python train.py --d_model=96 --vocab_size=8192 --norm_place="pre" --norm_eps=1e-05 --qk_norm=false --init="trunc" --init_std_o=0.0 --init_std_up=0.0414 --lr=0.00584 --beta1=0.95 --final_lr_fraction=0.0 --steps=3710 --dataset="wikipedia_en"
Each number is 128 + 32 x the weight over its row's rms, rounded and kept within 0 to 255. Layers, rows and columns count from 0. Numbers have three digits each. The size before them is the row's rms in percent of the matrix's.

# layer 8 MLP down, 96x576, rms 0.204, rows 0-95, columns 360-431
093:149146132181148091159052105038087167167167128190081114115102121080080073139203144093140163115141186121189132123129174050111148044166124181140136136160149073140118145066145106140115131168136144150164147109123150154123
094:062121164146094117098125112106145175095145157158086137087144180110129147148124125155154124106132143159123183141085079076164076143140108147162168183122134186112111113102139142145100144077101145131168128133174217174127
098:110163137187157117151104124120095161092086097099164155137128121153117145102071129128156141114167149065092122093117082125124171101132094128136118136088158141197174119067180131085095096163104113104118128099151121142109
100:103091135151134140114118133175187111165188074145126073063194138073145139157132140171189118150157139097102127146122117103115132155107165185142127141167128147150041125154107135115168134105147113124131081180184100084135
099:143136144081166154168173158081125175160088167097093114148078118086144120093168104131175146052165116065129142135117077140141142137115165168114162073135135185080206108137160087134112080117144112176129128072147172158133
101:115117140096154151086178123106148158131087099123128168128192120170111119141172098148114138156130141115144166127153133088101160110180116121142108154116091133139080145155134100148142114097112100138091137155167132087157
096:080101174115109126092162101140131102124148136033086178134131064122087194132173073153111131049143098126150099188126165179129158116126133119117135167110067184100176154113089138071111073178173079114168115128167111103075
103:160113195184080141185059145093120126132137092121113170161105134069155163129124127121137149132158168191174157137070118124112113168106141161151129102189189120163145137152098151148153130138115175164094119138144124167112
097:133113131187122150108123146138123101095174160092067133163114127110172122126209097130111149058087191122112094163165116164122142149078056126194062096152192191184107079132118144152081097159170128097123155171100119190073
093:138094138096151140067190137133113130124158037114123121180082097121174145092123114134122136149118093109135108108054118153126062133093083137136089092110130166162113110132096161097198207082165182130124068195107135103100
105:121141148167119119145116122120134144138118134057146080150084082117176084167113144107150106126098175104140085110120148140126183153044075109182128155078147162116090162111122094056125139124122153145138079107164118143079
102:153092104104134136133071125063116079093187209158066107111157110131163118119144159111109095159121110112134145145138091118116099146158134115158149119118098168185157119168129072111110108116156129076161152119138133126110
099:097146123110114135096090147216106126151096151119090100077099133082167124182131219071107072112145126153084164134117115123140068133097138151123138133087159066096089090160141174145107148091039145080149152115087111151114
106:138121108197121088182173138166139159140144118156201152146195158112156111159123130136155143091076097128191187083149140104151123098108158091203156140120106071109087141139136173175123151131133095134130057197121131103178
106:102123128186169139147120169056138104116082141124154135129145147148124122097130097130145142122107066111089103181113113163096130113118158164096108109118086175058091112148152149105128091113139156121122122100092156104158
097:182151106169150153149119154125106126140107149088136149125133111147096123130165125139100106110128078173164096149099160114115109070115100106102099134173130153122177122146123109093078119177098115146094078127161100114136
100:082178122135129154127111104144178171102115155075098180135153174137137149114077146107151118122176136128111155127129087126101115054184175114125090141176100161098092163116086150108147098159103098144139080137168188085119
108:215108181153141142137047086035179097082135139177112143156112104144172142091184150086114131119128167138114198104120129159133123106164088168131145153161075180064128188082118124124100094132147131142137107145163129069114
099:171101127140035161155117131128131129169184079084124098194122140123101109150132182127149147099136160144130193103106136116062149077134128169107089103150128191162127149077139112198124100235104124116105106209140125084159
093:132150177119160082093117145173106138176124178118154172045135201197099172113164164163108207063137169086145168121122118152073092150134198167126109173084104128092031085087120164094139118120150140116156072177119138119132
107:155122100126129142152155123108117112116128155146074166152148158113091156103135102085084169106079132058137094088067158098086107155136183137103142163122167107124131101141120164161122087113130090115093102079148119161155
100:155182171152120163130116087118092088183135076069113147129168074147097081083146110141151120183092115130138129169134134153102169105099109171156053083126078237124151140098149096106106171117125105134083126112161104144139
099:104141167156120103084124135116137170130106109148129128112154138078104133140125116154106109101104205091162190142150166168104144137148112142161141166135116162068106106120123139181113111146130092127123091108136102121119
098:134197133120173049109129140149121137078139098109125146152147184118108151150175121159104161087057118153135122109112110025101136136152117129109115134180086110130044101129077040169103153124159120091114122144092117162068
094:134173112140134115166139129118170151123093132095148117089144151108162136181110177151148175036101187150111119149089127131135113154133156089115136085143159113100137109139107103149163132147190132149125141165188115123130
100:135123134098117174158079104138123159140128168121110119147108171069140143115096095150119135127095175156132073090073135135087129110125162107122117101134151142123137092199134101145110113090196091061126202087171113153107
097:104174091153115129132108120076124078161112107183128141132168107071105133069148140147094145106150122074148173135139142065122152158120139194123145220127122059116137157123129119109086128086148102122108182068112144123170
093:163103071163170110118146129137108161153115084111150159137172098105165091180077208124128071133168086115126153111144132151112160128138104116145159145099097125107165150085131125121128170176127089157115121123151101141171
087:121105130134151157150148042132128125129120138094110138169120108179097131145169137178077123033158129099146123168145152091080164131087158121203123119124105115111129129110111102112104145175136088096121140081140149175098
096:174182102154167090067154137107143101144089112069116118142136137055092113194082210153209152090206125105152050129081152079092131099145087166080096053155129075086135134131079123103120174140104124147163104179120166082160
101:111101139137143134161157126152178079111086144128161119094148175117134135112164153134142100165068122174126183118114085103105144155134158147158100155097145161148146130124186074122132156130128162123168114154141143113085
097:125104099080082144165135127143146101121068137142131123133125153078104134126154104115119111135137094088134183144143150164087065110141173129154107140156068113084173118149102138080169130121150126140176150186121159093049
096:091055161155150175113157126094123075094109167088123124103179151104135096217113091100129144135150171138150045119097087114127132178100070123144178075157164163119086112109165127125159115140180105136126128151132105092130
092:116107136111123135162108145135118116126112108120130078121131140154192121152135202142101161076099118096118161101153141103109150142142154105150123154170181154115132161203187134120181153117129154105143100199145120139073
105:180066124169158165095175129130141111193120098129165105130114076069132098117140145151120131129119130143124138162109140184105119100133139174100111134137158105179163128146126089090117118178128150113138133121172109187147
095:110106169149129132047122166123138099122133128130164167138127117058129089184191128160067161135095083070124130147098148117128116109120137095104161151099174119055167094126137077123121054099186100114133147074139120191123
099:178166099101129164101158116159116104138148142115167145109099112098161118126134127109142157153155069088098148085126142131128126096131110091105151156116149092135104136185135141073123189130108117156204097127163164161110
103:126136164132171120133147138185140155089104162147152129057134126158125158172176095135098144137092100072102115070118135162076137152094087102074160128120153118101129127122165093188184177137128155169158171072190099143117
103:196153178151208119092124103182122161136157106111181116098166062101116158085110046112177049081084148114083096070107119146159089118091079089120124149147126112126075139134109101081111100081168124097124101124165075079135
100:212130103113164142146144151168109175109193143186144121201108143121184113131181061137098153140156121109133063129107146185130091128111191151094131131119115079154158153125139090106122133129134207144135160177073178116098
107:128112118132136125142108087161129133117122143135077129130100130161094127111115098139120169071126162171134153068139152162070136156125132134127108113104122116118171167066114131124118130188096084066110115146148105182122
102:099123125106140107119131104094251100099147048117125141128121084160148134107128129162140090128122142125113165142117126144122050097145149173139154159096149126118119081176144158097161076137183128122091113139137174176090
114:086143122086079110126119094146180236125136125161070125169143163167085121107104152108146112061113118132175110179125160132137111139174147131115192106068137134207044082137128103136119157077113117105141130158086151067177
095:161131127086148150100165144142091134133106092147181121091095191085049141116184148069187072151139146185105113168152118155110111115101053149192118112169117157218102140127122164124124106184098146096102110190095123000160
099:128137121182097105100108110155091073120159141150151121182120092099187158151131116098139118147151122131125088089172145176120122116078114145126087126103130108140110101110099174134202156143124132091127147165161125146145
091:090137164168108091072110110171160082135138172100137117148152191107116125117133154118123174147097169094112130111127116197159140123044128156141141087154149135106138129114139126129142127131108105072174103166136138135087
100:158080130192121163120114085104082095156094058166190162157118063125111127102139119114142152196142196122086134106158137150105125090090090110183088153136109111184125148090140164142082135091103158102075146105165114133100
096:152113097120145171105146143127119147064103080112121131094123105182117113154149133135134105108102124118134151110124154124127120119126131102129143203099184091137119066122145135209121120091149152072166086089088126098134
100:113061104149129184137127115153066130128186162070141108121121186116134174180120183198179155114075093146152129087169096162173137172145112112163131106121091122099087119082135135121135149147156101130113078119121102123165
095:186111144120122160110122132161185108054085076130108139124154128117136097054150179143117126126140164144162089222126123134141157153115157142162111182138112108071127146111149130065129135155133137127114117117157155170076
100:111142118100142147095132163117117149161122088124100109131138155086180109170128074131171132125180163109134071127130105152080121122223141079088114098154133121092148114140075101096169191176158118150170100119091121157139
100:154132062087122136116127168140076106082148116107152114097139122117111082175143156140181130133148125088169109124120129117147173193080123142099113188181174140099185118172167159139113144170105124131130141114142143181113
115:091128180086107112105055093089123087116136148120189124119094142147179097063148149117066110175149134144155108153123136153086161147205089127139125107121077133131132109102108167097042107109108135112073130145142083091114
092:117124138120188097131159158084144160110137155177094143147133125186120157149102190106180110105137143131145115123114139075120099210134149146169134081165109066143184113114125111042140130159168075160169108174129145165143
104:144081132137136137186117153140145188144118143122072148097099103191098152174131074138075109127110137194124109098147138127172119153136124119143132101119080144108086130144174125141099079099149108157137168050145150150144
125:120178108144154124120149155151114122165183114129106143136088116123121122092127094103119143142128133150111112167124109140167147150134208143139086144126182206150121127134130091077104098148157161126139162110126167165134
112:153169151128116156124162152146164116139139182094100160160112186143081116125138120119167175107116157144146147099107120167107130176119202092122100144146138150084119155155110139134067122164074169133166135094145097136129
099:126085101130105124139182105152149127122084144150125173199113171085153133134149154114109145119095144152155133128110163091102141148164111140095061157122148163097124144064132125116138100174183136084196083132126120149072
098:137144105136179161113126128156098127112148159146172109110147159115090098144119054150091102208082129068114102127108141125112105149140142124081069101105094165116122086108092100188152189113182175121115129184119165128146
098:115132121129194091183156111075144080135100190169152109138139134188070087093142148161134116078066171041074156160161116088098134100133140092192099119135122127101132114114149104132068142142128126119172078131132130115067
103:112070133083175122106188152176122104124086165155174148156153146072154109139067105152085144135186151169119146138110157102165134108118131136118098094102189133178074133116131116132146140219142123118142114128113184067118
100:139053047130095110115146095116111115099176129136124130083100116131083146134108098091091113161119128168148132108162156111125147117166127118111147084110106112137183096173143159082134103145083119097068123162149158091117
097:097156111111092120111130174132147146138173134150154125120128190137107132119150111111119119143116167147110165173170135062108160104142146107098135126129137104122162160141132123180137117074212110137123113111100090137178
099:174115127098077188117114141110143118157163144147124161098121106186146113145141174130142110114109098177112156116070168093138112134173161125124114103140174161153096121093041106105145119175123123064146122103129142098125
091:156175102204146116160121131135079077141124122111062091124144103115169121132134086137115125133196098137112139148127155100144151080184134159099137186093094167154149151199130146133068137162109089196098076068111122138095
097:150154125152103138107150152165138093140143088124102161134113124130108105084157161137109122123095169147103176095137159149127136135118148110176078079133145113178167158147151159202109151159075142113143100063132158086176
105:180057167072142203115067102097122138173130126138183157156167097186143160147101145085082160086178165175145119067133153087082144097105103107154167143136075147168086185130102142179143102115183094087112098119138127138129
097:140127176117151135120139118219145091084107116117123110175119204174119119092166177085171147127088173174157137127158118121083135196130167106128126117100129135146111141079097123130105086151198118113112090097131202142149
107:158103122120170151125123156135130107106172142150129101100136112207095106135159101177095087121106096106107137136123145171135150126075112101135101175153157133084160091158078084102099104085114139069155151127110086094131
107:150076094163152129149146114088134084107183155106090171127094141074082122106106146106142129144077110097143109096096132130113141191122137096105137125162129155123128103127129145121092147180095105102148137137070105094092
098:166140142128103186074097131147136109088100106148071160072072168193135102196145088095114121152123091118107126085067115196178116109085065138150085137131128163101111154117136092106112197190129143135134114140113164177135
093:149101133116108126159116106104148149190086118069166153156130145192134151079096089111122106120136155159151171155123210151132172134154103150148092117108138225135178141138138145209106051116115119132105168145146116139122
092:088089151115148142129137110107189134154138132120140147094082045141141115208049118099106116184170151096152114143120088079087123092153086114182129216089150155188147140119103150117139129135110145123134088143129126166150
100:115123101180148171144060125145125145072150139122099099133112094116158128124112123119134154069174086141114101144090150128165100147126124123073146098122172106125160094106137083149095117139132145165121109168119160125144
093:193086113179167104153084091106169164117151136085130132183135055120083130139172192118124129149139117120116141063138148150091118128151179208123056052088075187085129141100114173094181145158126144143146160151097085078112
106:089080192156132129098000156140114144091156111112139117091167125183139164098061112144169093121146117163129141088118110078243126131212061134081132119082095173124148104135133119145150197166151108115167154113187148099131
109:066084121172129105113120104198113094178092096134106157155159126142143098146158133119144146154100141135135096161131195140144193160120150155143164136097125153130110138134136163147135174152114079105120096154104141169120
102:063102153116156058148127153177126130117094149094128199149087161198155132117095126129178125114124171127113145133163132137143084116126106107118100141082094121147064132087114122138149078123136164172094105120078137148137
102:154123181115126125119144111120173104124119114150033123120144085086117148147098135129161134080113176156158110097188103134114130178136122162094118162161094115158014084120147182118106139111133097156097158159106119166129
101:151168124129141151194133148148146114164113152165130122114121116139112124093133151119144132111121118132079160096170083155125161101134143144069135080088096144129119142247148177211132190098130130107133142156175140133180
096:144137092091141135082151173045124126144114119140068071089144115139128124131079138138099082106091082181111160146128134071138135069064121144155153175146112132153176118107095170124120139134106109143103148078126132200143
097:133103159147172177140125129110105158142113141117100151189122147099167133174104149174130120112118171182129072158133113172096150144070130157127090093100104180219148119122131067086130135113226155136102146141164143193162
101:084175111128076116145151094080140202142065112144104123172152140110126115101148112134126125189178193158077087128101100128147185086152140128201145073123175104128158096183141088102059145144146087085096129150149158161099
103:089082162177137162078129152072107131144095114094094137128093102113108114155123172165171107162113154129121119074167154212128118114061182160095114152073141145177119133165110158091160128091148094163128124180137115140081
093:123125147123100129132156108101136148181138148150122109160132087073111129147112130109080151138150099122114153132147121092122149101155132141084253152070142187178162177153132098166142137144163096142141091104162095056100
091:147142149171129111107137160116124096119167103075080129120135176108176112137080086158125117174107109088119148137110118075121090143145196127153130144100143086168110160179170131096140082152131204100124066103108147128083
105:144103099166056134167173043073121139126144138201140117149081131117100146134146112157115084174134151119157133142127148219160144141114164154132091113161105158107123170077130179137125128105116162157112136039153082142118
098:083161138113114137119147114200138134129129150065130163083094172182093145089122155113105114146119112089087118071122130171079140080165175115114133103113113189132131122059097142117134124105113126125131039091121133114189
099:140120145085141162127127141145071118142123124135101123141123110143113145087121122145088146090180118110107088130203203110160148131178087131123144169088093097097113132178087124129177117152123086080164122135189106148151
096:092144158133166110188144136119111103141100167180176116120142081136084151097125086096145136142089092153156139128100151052107088133105071083137046083071134150137132103142084096116106099134142125103107085165155154126119
101:144101100093147109076096130127185150066168103131160121115114097090151106142154131105158155074194167158115100143129132173089107116134109144115103104104062069125137126138053123117130157094114129124169108101091116090199
103:182069072092117177103097077114118114161102116125123110087134083192126085076099188134181115143128125096179141120119205101155163102092141152129173201137145129118127144141195173159099121123107062122082116137144183154155
099:171088152148154118151074124232109130151088105120145121077135124171100166161143117143148112172211168144098125113136146113081111092161131096217079126120163183100103170131100138132123115085099125132078110123095114090082
104:104089118138177107106157165183139194113134175176120146121099190088136129164087116046161180111146127121086079146115100169108149158079143124084109132092196133159146117128125163136086151169116126138109107142110110097102
103:152230133116100064158113111142116139103077100142142121155126107152119138153130136121153077145110173177132084170177165152135084131145121124146168129088144166171145134147114158097124129123127055139082154099111129172088
105:151047161093158118097156168143124145122143130122154164096138124063144136149166162174132048162169127121098140163129116133155146105209164148138106142090092078096131130105085113084106116179084093146116118193171045125143